{
  "n_layer": 8,
  "head_dim": 32,
  "d_mlp": 1024,
  "norm": "layernorm",
  "positions": "rope",
  "rope_base": 10000.0,
  "parallel_block": true,
  "init_std_qkv": 0.0435,
  "init_std_o": 0.0,
  "lr": 0.000769,
  "warmup_steps": 301,
  "decay_fraction": 0.66,
  "steps": 7197,
  "dataset": "wikipedia_en"
}
Each number is 500 + 40 x the weight over its row's rms, rounded and kept within 0 to 999. Layers, rows and columns count from 0. Numbers have three digits each. The size before them is the row's rms in percent of the matrix's.

# layer 4 MLP up, 1024x256, rms 0.101, rows 817-1008, columns 0-31
102:463515467455463482574486553537486507583515484526485493416524520466496531472520482569523562504434
110:483464502462503474543516445510572530482511515520510539454501483488517563509483486508517576490493
090:489541513487538498507491495509543532586602456541494491517478471514496502441533562507476475499541
115:474488512557470487521570560537471494404530547427525532466472469522525431452573469486580530571468
101:449547488445429516527478454488448587494555442463540512459485476436534478488590488492500521579521
098:579615546529404470477510502477472517469544476487526550505547477506548467511476455531459514573464
101:483449529474495530541527501444461447518447410503520495508522504537546490506557432471540489581482
178:552476487516556450529436535469516530492554524451499483494395396474465519544496524479475603477479
104:440507509514472421489520567450529492519566523501523511416438483487485514526540550477466486492494
104:466569474511470501495485589500423526532506510506485543499498466542510535398526470512483490510458
088:502527530488462475425485504533416520505583417458450467469482472482447495510471455504522439490466
101:457489469502434515466499509537474501487467486483509544538536424516536469546434560504460522448485
088:483543482480426450473513457530556560497505419496566475512522433555515485500507528530462494525466
107:412508548448439479533475539549451526596509471469601549407468485490449514505513542426415554535485
109:497515517534500508394434561470513523474501506412529522478456445482525495472485592519481519404466
090:486515438522507424442462559509563531462486430471508481431460496493476428471522533503535471560485
095:479488527477488531503475530544537506493491518468587481503490458569483483497514474487517496461480
112:512497544496478522477418540500570563513511495498507523525467487541498578450463548579534563495523
091:505408509536465516503480524516461529525546482497441484507533530476525492523519479551484481510488
096:415479549535510449484549512482502469458506463495453496575444438522554486489498450560502510506468
097:518517537429504444438458483461561558520510463439493473540476486497515522477523493489455521440507
099:504554540514513486451517579422518467435433490540511552558525470485498562467491467417574516485526
096:420501502562475500442444499451498475484499437395491508529501529546528507470470522559489496495454
088:486482556511462493487489488506532471537529499549574489511509438519568473538588533548566470423580
099:510495501490478462511398535484554487482482572512522453509486509580486512479555520499491460429435
091:499439544498480443463440433433448522498449434568527543523535465508531525472525539525459526466512
111:448524582559462434591497543550434503511515506507567520563383478532551461529530467511516530517536
110:490533542504440548452444555509528544516495451499518557515497512476499583513521496526514495498519
105:458558495554522537399534525480504544501522476489484506504485506507455486499546478491455542530530
107:579597489493400526572497546441487529540509482379440493475445511492561466619543518498531586470455
098:420540494476452447505550525514533463548518442467502449475472543519568517477548474467456486507503
096:526499477530476474514529476469455559487472499480451511529466513533480573571477464445401534442503
093:503531416539493516471466547462546539532504573492548562456465510536473471565463495446343533471421
099:498517449500479486455545507390531544383495489481544494515524461508502525408488533469436484527503
094:491509555544480526458513494573521511504488543487514548489526468489565478554430488533449466545582
093:548447540514455546499460509481445476512514424480509439559524521550558500506522427507454466458513
087:503508529509494523576490542535525494494481511442598535449463476495490518491425532460510489519416
087:528523435468529521462536525519528495548525511512544534519428502516483532490547520493461479489519
103:507501584476522456489459543513480532511447423502497582553479489517447478504563516544489507546541
102:437465465476501580546480523499556497495543505395507526465494546606523469501571465471482558477547
087:525551462540487537528561522478485478578534505458504494487402473492530481500522510513535606548483
095:439558519585461464404517560458480488487451509505563453496400536498451494443517524476503535613452
096:433479462472478544493503561460496504548548502416502464529405519545513488431501492492466490554553
098:547509490539430575504464480516490480547512519492462543506469423491517479496546512452512543534463
096:531579527543440508508505445512514559479547566529542570536499415513543517450474543473524559503434
095:495531478426471495467514464493472497489528503498499523525493486548524602508571519541390482573515
101:519565487548512510512398501492519521490525447456540501479533474613448437453486527510470436548502
105:462541480509489469471468481495537438446505514466517464523491558594523532411534464391475475511494
086:483500446426459440523471497499494467540478470488490546463517577522465510497482495475529462452499
106:459457455519465463519560535486515427455474467432479473470462477486545547525499486437557547495502
104:510473524506498522492429486497468527512543492416507537536470502508566546481582528440558513493528
104:479512472469567411538501496484485483499484496505576456437464540475506495510553435481497635518515
105:472534473484496456445507437454492467515469502519532567473412498555467495478505499458410517540492
101:489484434533522537445450487508440536524522489495497551419412508544526463454480453482514455480557
092:483454477500476467525525518489457477515510479495497470464564514624496503492506479503529453450517
090:495552509552484514445491455453463497529507489449497445507491511430530523477452487479472531447502
097:476582490442466477463478569479545568455540470564481490529497491495542511489543475531455545469522
098:504548456505530473555533544533504484437513492458494512527457453482496404476422556495495472569473
097:520488527528525508480436509500565598458535523507493500504516418517505573497462575480469524438564
085:547490493496443421525452480567415470405522549513552502511514468502557497459505539527456475434433
108:468533480465497504502467570468600503597525460428462501540503535521528497469526447524513519509529
097:499483532492512495539419496495526529512513524490476577488514512491515557491523511503467531497418
103:411585552538502498445469491479449485494567515508511479439492478566540559541521492528388561540475
098:473485504518556480512521484501451489582516490499477569497454458574497496493509534534496463471576
109:424520489507507477509460488488528531542541444451540478503498538505525527511520495490470515531474
109:450499525467466488495533523456511484550486457506475453470537438553467524461554494430530514555486
100:385533505503544572535459499465466556544534417430458496500531497446548538446539572517523591472505
094:489500480484502470529537536585593535530522481423529481508486475403489505481518548517425502486438
104:564459510600548540446500542492433554490549450513549464480444402514581527472481549529507482456440
089:539493498543490511506563461541476590478500425513528491535514453449494502467513497510459488489443
108:520522531453438396414537473442479475506474510438510499499468501495657516518532573495439489518464
095:521515485418475474521444499428481503522476579544491475561505479619459554505492503530527484458541
084:512510512466527473470454526506431437489471522534493523506523506527458505497501501570502489488500
100:455498440512544520511447539450507484518508562429530561476458530560559535434576511497514518494539
103:529491504432477488494487450437474515536435502518562475530513531525522469462482506498544548525557
105:470445479497462488456488494461488556522450444481528518452532513521534565515561557452464469479493
097:462514507503493473410494482555513501485517443474501474469530469450523554515565550460409498542476
103:487482451541414449432507526520512490548473503524507498519472474520538517454533439481457436545470
090:460535519468498492470515472418492512411472465436539461493456501473575472484487553512523580437494
105:523517515494461476502509570485556470504527448432571489455506452468549565540479490474472504471406
098:473423514464476456485494537463509454484522495451516570522444514499563501491440484520520425540459
108:541465541457481447436469520539512537455523536436500453531499454572540484420570532498492535503432
086:496457532575504565538517502482515492501517503507486512536468490518577546469539518560569489531577
102:511451465522497432522480464499504553519450516534540575463520478583488538453477535529527499487465
094:467508505471511408539528585495454526503513568455517539515505471506515445507541476467535524549467
106:490568518538501456483536530459443516567499460478532520459426524461534565481464567510448467492482
081:503483519514514465572514538511541478502509478426551519389542495455496541472523522443499531511467
103:458414479507557520486443526542528565473507463459502401551469524463500473511498523460477472487553
105:466563522543522489457384506533545556490474516507472456455500496542492541456456484481451602493518
107:552493606465508491447541612487505486463531470471458437492492445445485553523563500478485552458488
096:520491529509439514499502536500501453530383443555470507473510449447514482439562528531516451408438
083:473534501493461507508541420514525463490512419424498515449458505519494552517455467397484532532432
106:499545502418504491500442517508511559543548460509519531479509515489506462453502511453465546473516
104:487467473510558522451430531442447570480462513455558551450484505524597473503566515609486490497501
102:512557513503504451476499471499522523468572468460518538473511523449508514512442524496489519533444
087:515422465471448477498475456510451537488489493512480513444493463585473479504467546441459515472567
095:490461576422510545565454470457463519537497475479543611506446430533452526540537550450462487486525
091:440524565501580458526518496465456503485468446467495493547429465497509510446533481501484541518528
086:509471431590435422468522527443567526498485510474408531503494496512442540508584498448468491542527
096:510576486511472429515459476468467518493530545536505444460445419592520462475464563507443535477492
099:516511533537447537527538508521532436475553424572478476474471509510475451530491461522418523470453
101:537559516501465466449430468497530595519501467501539599470516487475542555556504541526469572521504
110:478457468466383579529474537436506475499455448476518566546524512547483587468510538474519466476498
109:473551400509529509526584501445533569559521498469485522459540460531590555424514537574537567521540
095:545478528553448440484415492518415489497494547457525505476555445499523544494508483538469485474482
095:473509557517515489474489550488554415509533517513514556552520511488491453497502467507412506555508
103:483466452518426507524484510398524493503490465452455465498483530499515561448492428486505519386561
100:465577486488504476497503579477494465437469505523533547567458413480506554503481493478480543482455
098:478500455458517502449486511522490522473563516464489482510498431470530430465520520548507506547466
098:556505493486474518477513565511493495500490518581528476443501474470544484491495481431394470479487
089:411521600471545509555518457426559477497501509431540488379438476468475497532499478389462505539448
109:492493544503449417514465503551570538470555536467515520571454456538479508524563502469519434479470
095:489471522564459506575497531470524515504543499443461485542440485472520556565522510497490557525517
106:512457465455439531514438543500521459485521471485514566546505484475512493532538545532458503483490
098:556559529474456442558504539591448505510575562504504483488509504539527415515438430491457496508442
087:497488532495546519503522520512481440472558542438519487478514481490489454484506490530489490488501
100:567532574475540488442444481514388580537560481528638491528500452456564455460557526536487509565478
096:484525503480468490518481565523534507573518508504425547392529469543512527470449485548417461484457
098:518496509552511487555437536511506485475449494486507516579536383523497514502553541511519542493504
101:524473484593471436536566562516444500540511583525498406495478502570549502511507564433506539454499
096:502536524501553501515554554531514468566547436472508505456492442512546484491428440506492561564484
104:593490549537474438529502526452531518510510469485554495470549420497499534460487545502493513524532
105:510518505468439486463558461498534496497442531480574513463433487482553476512482533426467503515458
100:419485540514506537496492543490480470569472476523541467449489448508530528517471419487546613549463
102:501583479495435461434560574515521451513451497493515467506455462463526530492463494513481554485487
099:478417524543487470606457462433478496526452470519537532457452481564476535492448527455534508550587
099:479456524518519450508465535528532612495536457510484517513531498521530453444478510473502504504515
089:531476503547451458487510491501457537465519579534496468498477424582475474519546534570471481532531
102:456566518465509526499536566527509427510457524490539469498394498466498507499504518460476480547486
116:497498513579458533527525506471458551515528542465462433481478486527488541557550467445454523495492
102:462529590488503551489501468471512451504553513481423482517465556560516472445473490543488537524502
102:552522499486441493541521522476472457597524433512497535558488492492509515537530422427425529495452
086:500490475544489465432472480437524521560526525529471537441480576421531489549527554498561533439539
088:560624482492465432505444468489501414475497510584511610565463490560533494547429558494462534571523
097:514528514452489486496540501498522435517536523445517506412469492464582489520471460512411517526503
109:476461538527420369468477540486561543483563468449566510496456452508539496451519546520487541540518
100:454532545481479476504493521537444460482550501432508535454403465540489552508590484527484547457452
112:480524465530529496486442579569528539562506526503482544389463494506494558518515459485511465480485
096:489475470473518481562563463493488488401497494410504549479399462537481508470461557468490453557452
096:524500410455461438534470463485502523495504490499478482502440514450540435506492507463487457504470
106:547512543461529435487487595513422510463533530503546536552480501494543432447477483447526510478486
097:502447519598504496510441576493392480499476406461472418528483507503561521466502492475450621545448
094:523481469448522513452501585547435455546515432462503488474478515475463504507516523494460462513505
111:490437533504543511546517526476543503435462490422495509490480471455484462418496577458615506502496
103:494494491468483506428452445510490522511534564487489582520482482443478587500488444505498445528471
098:521471549550492485549483529544520537523459501452550446405456522504471527534492513452420490485535
111:455474535514472468505518479503553566498529405531538512564479486524568468515490461558493541476487
105:500460494474523491481550475493539591452538427460560521509431477513506543497537532412510573571538
101:513475613454472460466497547581492603487444495526498485558515499485522563502531536501488529502538
085:497546539468523500499439532481474577468529462521535490450465457542471483498413527538585450424546
092:558440485590517464437462445501491545549394512550510487423408416494517512420515584495521458542451
088:521489504536529429516464529526509486510436501504465465388461455491456607548515504462478527526462
103:475563563579544445490470504452479543531478520457499515481483441471535545498509558562476480487469
096:445566504482494508534515498471520502616527457475530460458432512534477487473454441518511552499461
104:528526488508418446557492513528417516546523485535495485492476414553531532428462497458526502537456
099:513507509528523426551472462521481465457530496476530482554442444575547460471447562533440468513500
087:546553471477496485525592596492540526469446583443470541415493466497513508540511463445411512482523
093:485499536483541508591507497504518519458484479467444515426476494490456568526499440478447498493529
103:522473511517470509420463510528471497461471512476525582492499419502644489487529477536525463520533
102:498541497601530461464458526486484522472426515449504494482481456441574500491459535505504486448456
101:508549497479478534509468520505515514494487490448501575552503494515557508459580568569472516525480
111:529551515511456514527520532466495525579548550420557563502441523529557536516506574482523525534536
100:469534494542479532493438506481437558515498494480438526491512518480524545552456488513457448481537
107:495545512432435476483474518517477518583476477516511526452507435515553535434484523517452479507495
100:455447479485539549508544546505532527500562516419493497554458479506603506510519520519520520506498
093:486453535498531521529497485495457537468572498500505586476428557543482395503512468514484514508492
101:500532517432480426463497444535515491449464545448438529534495515475533472506524459491468547496455
086:515559498506503427444430486476532534477498462546489580468475452496498488468467511555474544519503
091:485616497507514422541441497520464590498463504456525480438456469560541491521492509485573468554509
093:461535568488503457511511510516563520429428507470539519488479475540524527536530461572465492430517
104:528575428429499485454507580477552562460549483453491537488419488458480467510518476553507558492473
105:405478529459504467446487470495585543532545403526565462491512517530507576424480527555473522451568
090:491506486509479532470480548464458470481486535537513475489549428530492494479505479501390475478544
098:459503532573514537387505455492514580557547489524520566436465507470516533438517478505571573567464
109:538456491497512556530465542464568503472473476496544514473484475514520550534502519410468517519521
096:592575483479475497546585531491477476597511537492523519491508416479519477548544525446508592478435
098:495534485451477508528601487493446427451547511466509462449438481442529480448531424478497521529523
100:428450534532477476570524509425589445482493554470465493491427462521422513502534487613583488587477
096:457523459565451489506484544488438512531513447519547461484508439491463546483480479608518506515517
106:493572517484528501473472575553497501528507457495545521476488513553570470407524625536471554458421
096:434564472545501510525488493479525526575482609464551561479466482505484502462528469440460531497433
105:554497461494468480530479560489517476510490585495545506447504510503505583460418531444440474512484
102:526495525485519549498489463506521483497471465503484592458510532455462495509489417439487551599500
089:510441469542567585497455562453502597506476475496504462552493452464512510457489526562526518513574
107:510446535539479459515381545488439574496508473436547521437487504539549520498479551469510484533471
095:513443427581520488449460515519404518557474481529539439522490406500531466416566560424475486478482
100:557470463442568439537515498497468557604523494453558484501449517489449503437528481403479550485506
082:550504473462425515473518521454436566485502516519483478512503508504476518555457494592518434587505
095:468430517488489481462468474466552531450491466483507482468469513516524490428523520500506459541543
106:480478515497500490472492526495474539420558420483536488522409507538458448443445508552507485550522
088:470517498551486464460531470452421455470518519436547461446502480552501485518542532473416494456413
095:403569539546556458461530552544541495442483602473521483473473475464495539410438516516510470548522